Weights of a small transformer language model.
Size: 2 heads of 64, MLP 768 tanh GELU, 6.12M parameters.
Each number is 128 + 32 x the weight over the matrix's rms, rounded and kept within 0 to 255. Layers, rows and columns count from 0. Numbers have three digits each.

# layer 8 attention key, 128x192, rms 0.133, rows 0-127, columns 64-127
121102132130129090117151137131158187093122137103088148141134106124156169054147150164134167185073118120168130014099156138151119113066140123132090137124102088152075180145181110164110151122149126
071063175134119143086147135111127154063146156148144095137121150124090089139127109163114147091121085123139115103117115131191120151158155126111141138193117050131159129120164102100150107096115168
123153149121077135112071128141157162155127073144176149123115077133154119118184130187095141169143134107110211125117112171148124104180158086155115153143134147120074111129140178163108087141139168
131131158138088101109134115127156140109158080104217151077079113146173118120100185111148125095067097106178127123117076158078175128132136079086146149143092147122139128121139115100147044144189151
061110124182159087127085114061100160113109069115102110167124105120129156121140125123148158165104158094146122121115098111134123112158123181137157140163176138101066139087133103122152114146199126
118185102150155146117094095137156111162099129143153140115173179116152138121121128110139101157103113149144170147082119129150151089144166149167091126109088140122126144155150097070120184194110094
064099140095100124117143152148144155159090080190158124120184060138136127130115147102073124090153170178149120139143148122159180163161200139097117173103138076118187061148079123060130157149105157
102157115153082097111107103173175122178120154178116083111211127128141131113168139128105160119113125152136109173128165146105113103177134146150088153139111158138096092094116125158105141093138130
097151133131142126164129138159162170181126130081123093085147151128083132140124160175164167181141108111151137096174092073180101087087112134159099108114150176076097130139134113110074108186096124
087156073090139132163116156149134179118085117088121084166105172122068096176129113103141143173141139145192138145204096091117102132148148086118096131138113076123107109091125138180100116126104137
174104147185147175095077172127146127089142122099121040135110112177132170101117111143130100141103122102166088164127097116132117139164148178147169153139187127129072107092118151063164113111089121
160125144152079126132122155181204104136115136144113116131116153155063170153130142132154145077095111180094110133182181117123154137138138096079154119094125113108074109146132077084132099127174130
170133112110106123159198170083102101082083102174106143133099094124082116089087116234178121090141088154157078154124131154100095090135115129167083148140112125157146062120157117123126060157138150
134087145090149118123122114052169120162081127150108154129168139157115066164164188106161153147131125125092166132115152094097066125127149134180178145093108085153160190121129175158144170114101174
143186117137124135110138121132116053159127110151115155117095160096158142138043088058121110155144121099195096149095154099177114152092180120145105131152148144148111135163121140123120113148119141
172146157105159111126110131112114109145137053156068101071120114152106086164171125170117078128127124137149098147156169154104078103154118133119123137128162103089077088159063138183100168142084128
146119109126112091157088093128169149143126079196149135138146161148114086123145179121092137065118175137133110145096127111133097171106098102126156125093096112094100089110065150175110160111099126
170117087188164056142121114157090114129194141103093101050090091095114112106159120121131063111146064131131096147167201076130086137125083133062177143122197170145146108106131114153126127160114105
138107116133115126112137149131170115118132232111129120140125090074128099064162131103115150161120123176150110148161171192085143141111150106172134094067107112179096138146083103146134137167166152
093118123119070110142170096166106109136151092104106138155118088127100155066088123111152144106171134125159082140145186164141099133132068124105128096094119066147158088136134093162162123110165124
077174139121112198096180112136096152141133147099140124149140099125105086135194122185103179121046103108137119148119117077089144120101125143110099091161110164120101211081143067149109156123121108
096100101142153125104112076166169156143096122105161156175115127115118079126142119159132088142137116158193116212157101132089084204116152105144144092157092141155101205094183134118121159133124122
090166165123127102152156143133114119164107155189043129099103140094059164097086146172133140184113157118144132129129139109166130144165151161108098087171129130169119119140151113141113178144105145
123120146110097121082082086107142083122053094142091137115088134041055122090139093142177137159129163123083139096159143111111126126142096166143156084117122144070135165140139054098143161069126144
082067186124149123129111103136137104109103191149145165122166109122102149078103179069165164121141098122163147152121143130079137128143142109141090161078117139103057116141150148171201061170185089
108160140117135090082108165102111091139109073174130117160131173067203146154079143156103180156128125122121186203142169146140201133111049123117156113176100108122135147172147098089187154143149109
101077152121146196120140095131106131146108148080133086147159104051140164120076147082154114143106097113132098067114203094098092133107143095128136123117103159138118102099112102120109116084063116
160153141164061123091109106085107087071047126124189148116132167111107165121137096144116168119102104132093075111171141100141138144116173171157117098120106123146139131116174137135112186098064138
086142147164157122111129102144161148084140094159137165135143083098051141039139114088072112076091183127154088094126153100112062162140122117162152113126131148134084173181122149147114136120153170
127052109133117127126151146163179118107132096137126130136177120191116149152114145153167115115094186138118176136100109093101094109124127074151119163157170121156123081100129144141088153120145114
164088134082107087071096085087087134141125086150161166099132126118078155081101166134136090142116069123155105173111125152171138094126189131122120166095115149101144151124155101073136112110106088
146144127152171123100158188096158137115114075089150112103122144069142094174131122132140085136152097154176117165215136134165153095102142115094114134120138135128109160119149141121132137082069088
097166133158117110078103112118166161136105130171083205079174096197109080145142146123121179100120111204121090105151155156159096104106136078139094107170194127067168143140128124074101100160096071
129141104112135149155208132099140122109126133130129111155161104139129115109155135119166091090144122155083129093107112126102116169116155067096123161129117146116152147136109097174158099114108153
134085150157103149147134095134180075141100194154135113139107126163180157127138114141167133114129098085109134063108107144131086157106123126168163118140030118091115132129118140053197119111180127
101095144034138146157112149122067159131109121109083202082171070144140137106101161150118090126116146136112116106168138123101172161027088123088097113142121161148111142149152143046159131190091176
094096142135117066169164216143127085120113148123107098128105145149177170152146159120085166165107127103093163147168153104137082128135121105173092194087131141154169118182105135083118086141149122
145127136121138138085121122120121150147123141095159184166166142133116119132059148127069166137129162142139163110119052140093118158161158095123130081184107134091200118119146112113168122117066126
100108085135175063084111173136112144122124147087134118148144130174126149107097191106099107124105100137152175157187108150140134162110146100060119131101118139104165164137149114123154149092182093
126157187105063141160153152197105103063121144141130078093139064190145144142146129117178137107184167094173131136177113135144176137091123086149149124135079160115127090107136134102156069146186168
205100099100155086121119098159107096154127094154175085121110120128153109140123149192131161102175138081101131150171107152180144136150114109155103089187119151111175097190108122113145093128084140
152168144190102106088076136142092112120145138117167143200104164140109159110176119193126149100095103134147115134148128127139109095134108099130105104142152157129166104150157182083126121129142147
155150130113082115197117159127100122132146095197096141114111124070117116209124113162152145140085133150178133145070125078083086129072136165125141131130129136104137157156092205082135165106125161
161126107138136139095167146146137175184127131132140149119149069100115084179137068117144089105156168149153158139066084115149127156104143138137129121177173117145058108155157134115164119122156117
163137174128152161101183138133185120155173117121101133106158119106172135152092062142119153104167132111127139181121131111125171126123130120146166142149139157101111101115137172103107052137110125
114135139126137113078113103146120119151135147160133142157105136141123204106114127116049096125083146156090240105140182132119096106155133160133130120157169157146122120148108184094172142100119136
141140159136146113147180118169111133166111080136130218146162158138137073023090142149164146075128120128153151141103170106132130111132110192134128190178118154101123130097170141050071124073106088
133121103124105136135055148196092112115085150147059160128130154087150163128099160161132071115101116116101111142145171167104130130136155126153166164143159146147141101106173129070143151171138112
143109069144146119118119133204098170094176120101127142136136135146151073173169133103061160123114133190131093084043092104157124143128085139106205144142187124118133099152139101087091142120135128
140119134066166113112149036114065141069183082133159171131191094133134138099106144109132170119117131056094172121064135206124141092123139148217165079152155129090125152122139070167162176116190078
100110132141171077141101128164055073081125083074117173119148146135190156137136119163147139100124105152125150138094161088124128123180147111098132118130178159065070176149067102147114110119083147
096141062094084162110147165134134119087178124183121138136187118136125032129178115104132076179145153125100084139129138112094101085132118147130154173162084162208162120131151152145062161135142104
130158149085173099107104074144197166105089194095132182155177152159148165084107090173092131148162152068158147223089122132122137144128137144152181155147100165105117106126126193088107141098118115
169152108070170132100188120071108112072154172105147125162180144096148098122102178121098090099106139153100131073112122133184120141136095079138086184130123121111070157128147097063136158129139091
124105104082106117101073175113129066154180167120120116095157132069133122119154115139149109191102120036141149172087125172110116135136177057145134142066103109133117128131118078105143148161102154
115131128133178076107195176139146171103102101159103145146102093130110083112141175156141097148145146167147077112150132073114096157141115122158143125109108130098160128094078139185140080097120131
138137104188116136123129085129102148159130070036125065125165140136099121049091108122161128165120115133126136169148090186140108082182115153082090116048149153164122161137080162094131150125090169
112088136143162104119102087081083187113102151100124128150090149099094132167140115102117085121155189100105083152112133134118181161135125141154131134071095067123138133147176105123092156117101162
104084122142159122135161148104134172078077118118111131134109142120157174148095103105163152186145114145128180111088171103124139096154100064127152178123056130156122163115116122182156130092197136
071117181062138116087132118053104109094132154108141153182151099158132137122109159071107110146136133078145120159085061151146116049144141152154141096128082109125147216126185112150195143140188152
146141108121157103111095131116041117129110117088132137144147119096162098108109117139082118154153084131146168135084110135109127154142139150169161150147131109091100148087126104132154133110139142
130148117078111145118096127142104139155105100131115135158169097120098123131067136117163108067114141153127170099127142108106140159160071113087102169161106158090065117106120111124155128121093124
134155147101120102101151155157088176098117175116097132124142142129086109089133061139144149161140129109086157112135073162092124122165162158139114140159108163142048105147144124116186181120151111
130108127162122174185193127151146113119157159081167103128182130126104116163094129116115123157127065181100136080136172135113140137118157168152147127226084080134022145120121102123178177160125109
118107129173162160131157067101177118113113131180167115108152104144110121157144147116122151087112133191136144103157116158130096088149148116170158150092107140143106130189107107142178116178100078
151166161178137171162157077140133119147065103151132209163141192125166171130140150137102135152138115081101169151157147215080123140066119121102137144131092102137217174097254084111129154109171108
118143162174133117089123120124136125138093130161076153082155131087156201205166112131148110155105185177126133066080147113144067135181090070137125086155175116128078207162164103117151130137113108
159152108128157104116077143068098177156147111129069170126194081119109215108123116088133055124107093109135167066138119155162081143145162129096168149155083091137107086091113105191177160061151116
158060053128135113056134162145089169164109156077126141137090173128149128052128103165181131050081099190172120087121187126135171107105120059166162178122089144134154145106147162099126100185143094
083157086105060158164133174149134104125158168118132099165151141136115088141132126119113121151155136085165096038145171111161116074154115107118098164101140129135118167112128109189151148192115121
167153145150188111179134149124140217126122110126206097144098143142174090072128128153067156190133188141117115166180183116174110146131126109059088094146164127091093165152136144134112144107095122
127117075161188107147121141088157152184109136066108158095096123141134150155096121096137148152099063153144129128115118122137129091087124146138110097160106143101145122138152190150147067098065178
102135177141129138133082135146199155138084128115102129154144051142111115138089192130168132151101127080130145176117149146070164137149082158175162131092095127109099157131184167113146164177137130
104072079106122101081100110116172088157132138139146129166174146122160148154112121100152122143135152182133099102150159111084151094147150100150125124137134146092149156049136159164151137144104112
120104157122146094072124176122067099189184155114122114103064148072129108164146064161162121103135087077149091091163204160126128138160132162148126151162091185196097164080152115161144157119103112
160115159088120095094139092156165150151143144139089107082108149131148169176165151078104183134173135165077143148161147138103144162113143113164136128115151141137170156121140125168181129103135105
118104091102151167093091171107175120128159202135121142148111103109080159107057091058138144155146086145133136174105135137127147101183116167127080159133135135179127162167191136077135210132099132
098126156064157141139163101118121132107144151116150128110110158176187158134149162123098127062076156126117139116148144059211142153149122135182139132145110115126128112137128092198166086134151105
125171119134170142133128112118051121104103155171117139165101093119099158161151100139169092109076098132166110175168071111092141138103154121075068087146172123119124151127177102123214149040131193
066140184124117121118095105150126098125177141163144099091111149119053167111176096124120174148132162116065109092130144138144110136099125099118118062141170139109117141165176105079150079128134228
129104203127168092132113162138173144166111138082103130143143099148153099121132105139113114078129145177088136162118076163121126131077138117140164171122104111178109137126137051145098142131128120
118118179092088056136084110159147112167163149141143097085132131111146098103113192082041084110089112197093069148132129126194094130150125161110171055093119142146173065186121146105152118136080036
140146124141071168123108141076101092154172144155144109135072112150061132017182100141134144122089142050090162106113096170126098112162089109089093128129121144135114169160130118133143117148182156
145141147131152098139067162157109086022085134215176136160135113153114098068191179102172137117140127111151107161129128121103174086136160179117126052129099147132099135185166146123158153113143211
147161138125092118144118161057174197113100079116122132116107122098199140137147179115137078129171086119072124124166092133109148154127129156105101125169066149166086128134111131138216154124120094
152131150128130118121151142143122122096129112142099144137137145193092081130126109054124157089087076075138085128161125125133125162151085079160128187191182151075108133128148128135087135122105161
125133140117138092118051195154172171171130122146146130106141168113187115146123129166153080132203159114137181155077129090098153136121148155083113139177141131055105154095130133105126043120140149
165134089106117105106145065166195112175132160073123179072174126101121114138080086134106179116149177102141058077083128131130181186085126132127134190186189116112161090109157098133154136151116085
084145135141146127189121158132149118152104098139135132178167124121119104080105158193057153123111109121117102121084158136135113147063192130116119121164074163169144147097080157116156114113091131
134136200152202142155079140108048161068114191138153094125094150144149150102104140151092121129129147162145130161108075140142173086156065064107111131103139167151111102113118112145157119147153155
158134139093154171106112079164175190166132097129116172131076090151108176115141166189115117124130190094127169171120106131149110136126066111098111146144138162154082161060092120085030110083198122
122181077110170135107122188169146173118093079152142127148132063163133104139179079084103048142114124159116121106094146142208110124113054106125132120224154073176131167112108111155148169122118153
213115081095200114148106158089156101096154091145139166132126193049161162151183139139149072111178165118109214118089108144068022113120198087179155175124131142094149156100140129087114184134087124
214121130141113069093159133086149077083088147078166143158103114126122104091105076178135166112170094078110084090139064116184144098129108143104107206136114154122153187121055149135148097137132095
133142149134155199109088072168117160099155071100094120117157144086129076132143131158169145112153111096064082059084135161105148109125167133094171129146122100114117133116156163113110086132140107
108114180132132105167162181085126166096122094122089128110110126060084094108180153170126159104039129112106128181125139097110131075190181134095139117151080117152130075151195101099166120099163139
092165134103080135081140135188103098109065125186091137128116121147184119142134122138104137189147110115116095132150125161114083144121130177143117156122117037109186171159106176164100152117079168
122080158111091139094106107105123158128104095148176186103071137082134099053065101165163179159076134146115166113137144065144128085113048138111126094161151075131135132129143102101167114136145094
139103181165142168115148109145171083150136092160105157146134098125154081086090043154083122059158192128106162130098161115143135082108135084095084125133088109056159108095208134111109144062121169
129124107196086134153100123125183122124137122127092138097112129201113155165135163103098188083124172136133117145152158092164112091125118177111109111087159193122154135109125142112176103083049146
076174118100110127114149098114142110105120128176090121176164128119148126178069134114160140132088129182148165139137126135136087059078196123123076168139138095113132173175150122163180173145170124
152121156185063170176157124124119155171148104096122138132095155053161135149141139158145146123141135120125135109128139139126151105090160129130136115077137104172114119153095138155114155115134122
080103116172129130132119200172139090063173142070160155159183160198139093126136205077081147104106122153127128159117175150101117157124105067076144159202090087118098153121119157100091050080076153
138157099127037131173143135138107126138113103120107153105094149134062144189141083124119137111110133102154138128172106043172118081111110147140101114094149091047162106169093126150106152167170130
130172164171086122202172149130094140109173091117153117140084138178135105119111116125133119150193115120121109134154106093150094154146124100105100117112184129145140159095118145100182103128167180
064102120144135162176137155138127148127159140140194097133150164073058095144123161121117177116130090177088135097138149106068072113151115113131209178159183153195089127131170121145088143143154154
091161053058154121136167130125100110125137095094065147089146092143088131162120141124114195169106103165154141142080087101125150133133121104099139152074104191119144153163168138209066173128159113
128104148161070137127091177100117157162139180088173092158180132151130093135080102175204108129096139054153142162072108177100108059154050141166098076169121151137106124184113109092120160166124097
109125115166178153115179145144134142160157159145170114143110131108085104094136126116148114143129097132101144102154158152092157194094090136164087207114125155111128174126108189138145100160084149
144088081100136125134054147144122080165143112133148095137161104163099104154096131166147144141136093087126127081080098107114175150138117157145091099137117167125112060158195181089143169124142175
124102143143132086151081127173128142104070134137209143148094064082154136067109110108109119130112134113123179133083083110127097141120140141171113113109146166164212155207155199129116055158111110
154126132081163091194079138159102095146149118072121135153114161061088142097181160145197135097135112142150056175119118059133068135206153071186106159045125133149085189112176118174165126103176132
148114155096096158125112127135098117103137164184098173145144096162136117169193101175134079111120117188076174118129143111102149164187112087128135107134114158113112124114116098129172117122075105
064120080142102105071085052124127169096140147170119092123130093119136176070085113145137157194136169104100086125083077143134156119147194146133186126082133174135100094120119125095127116129125186
124121061143086090136129104187114109124181117118154193160112125168191073154092143128124145119114166103157129147176132100062119107129132087144149106102076179064171154185078140115072167141156117
156179134116117146144133111058179106138136118118112089136152098134106083189184137097137103084186156176208076171118124125116091156136116143141129160161125154118158146066096117138101186144113107
118143041161151120113100166126153127107106108131180190087181121156135180116147165124106101118127192178121147130102162158096144119127117128154177144090132167155118150163168156135181170211107138
118183135133092107134065130151158159173155103048148145094173185115173127173128099118091141128146108130101137088132086081187097114130133148101132134107111113178127117072189132097136148125099156
086101150130143096100110158106156121113156135106122075149173110082175147084121099154133121148123108101126173120148202136138160110222194127149171196109158097156083144108143152131122103121121171
085125143108137161095133156153087120093121099112116119100094132122124068056165175159186164116158134154164141107176110101109129076108108091131134137119160079111141103159140152110090126111107109
150159197163140146101168133110149141152170093090100093176164095149085116086108097110134127077130163163190080163073160119102112189137118088151130090123134137160092150137115162131138092145074191
131129085154129116154179061128162183115196130164130204148127107132225141086181144120150148147151137113168120100124133124129133112137185115126141165082142154106173163076118116111163114104113121
143188100110125136124136179189105141115155145149103172116125114133156130127093073143097136110205080133115181147065144125124122147143133069088122147119180090159149054071179129137105134175060134
147068121105176112146179100097111113083138136146167145117116139124176148105070102178142090133137109089112109154089143124201113100125154151136146056078039151125029182090121128125139105135110137
113168152184097160150170065201135134141086113146173136130127124185105106109087153153134120095120102144115071135098147018129170107163102174153103122063080122091093108137143159117119060095145093
116127180081166101130100137182139138127143121145122093189135105106210110157177136097165143168083145126096096130103096113106069146131115101073109137089094142110110144134108121172077104156139094
133125179119100116131147107170165140112134097144129102114119164105103180119179032200121118106165138107116106158070154092065113112075069152151141099096101148117118106137131139177148090130138121
116107112135101116108091106108145145137141189165123090148138104098111152152074093193066062161180119114190075209160138099184076133117154128143147120087147134127102148166208181091100141140130102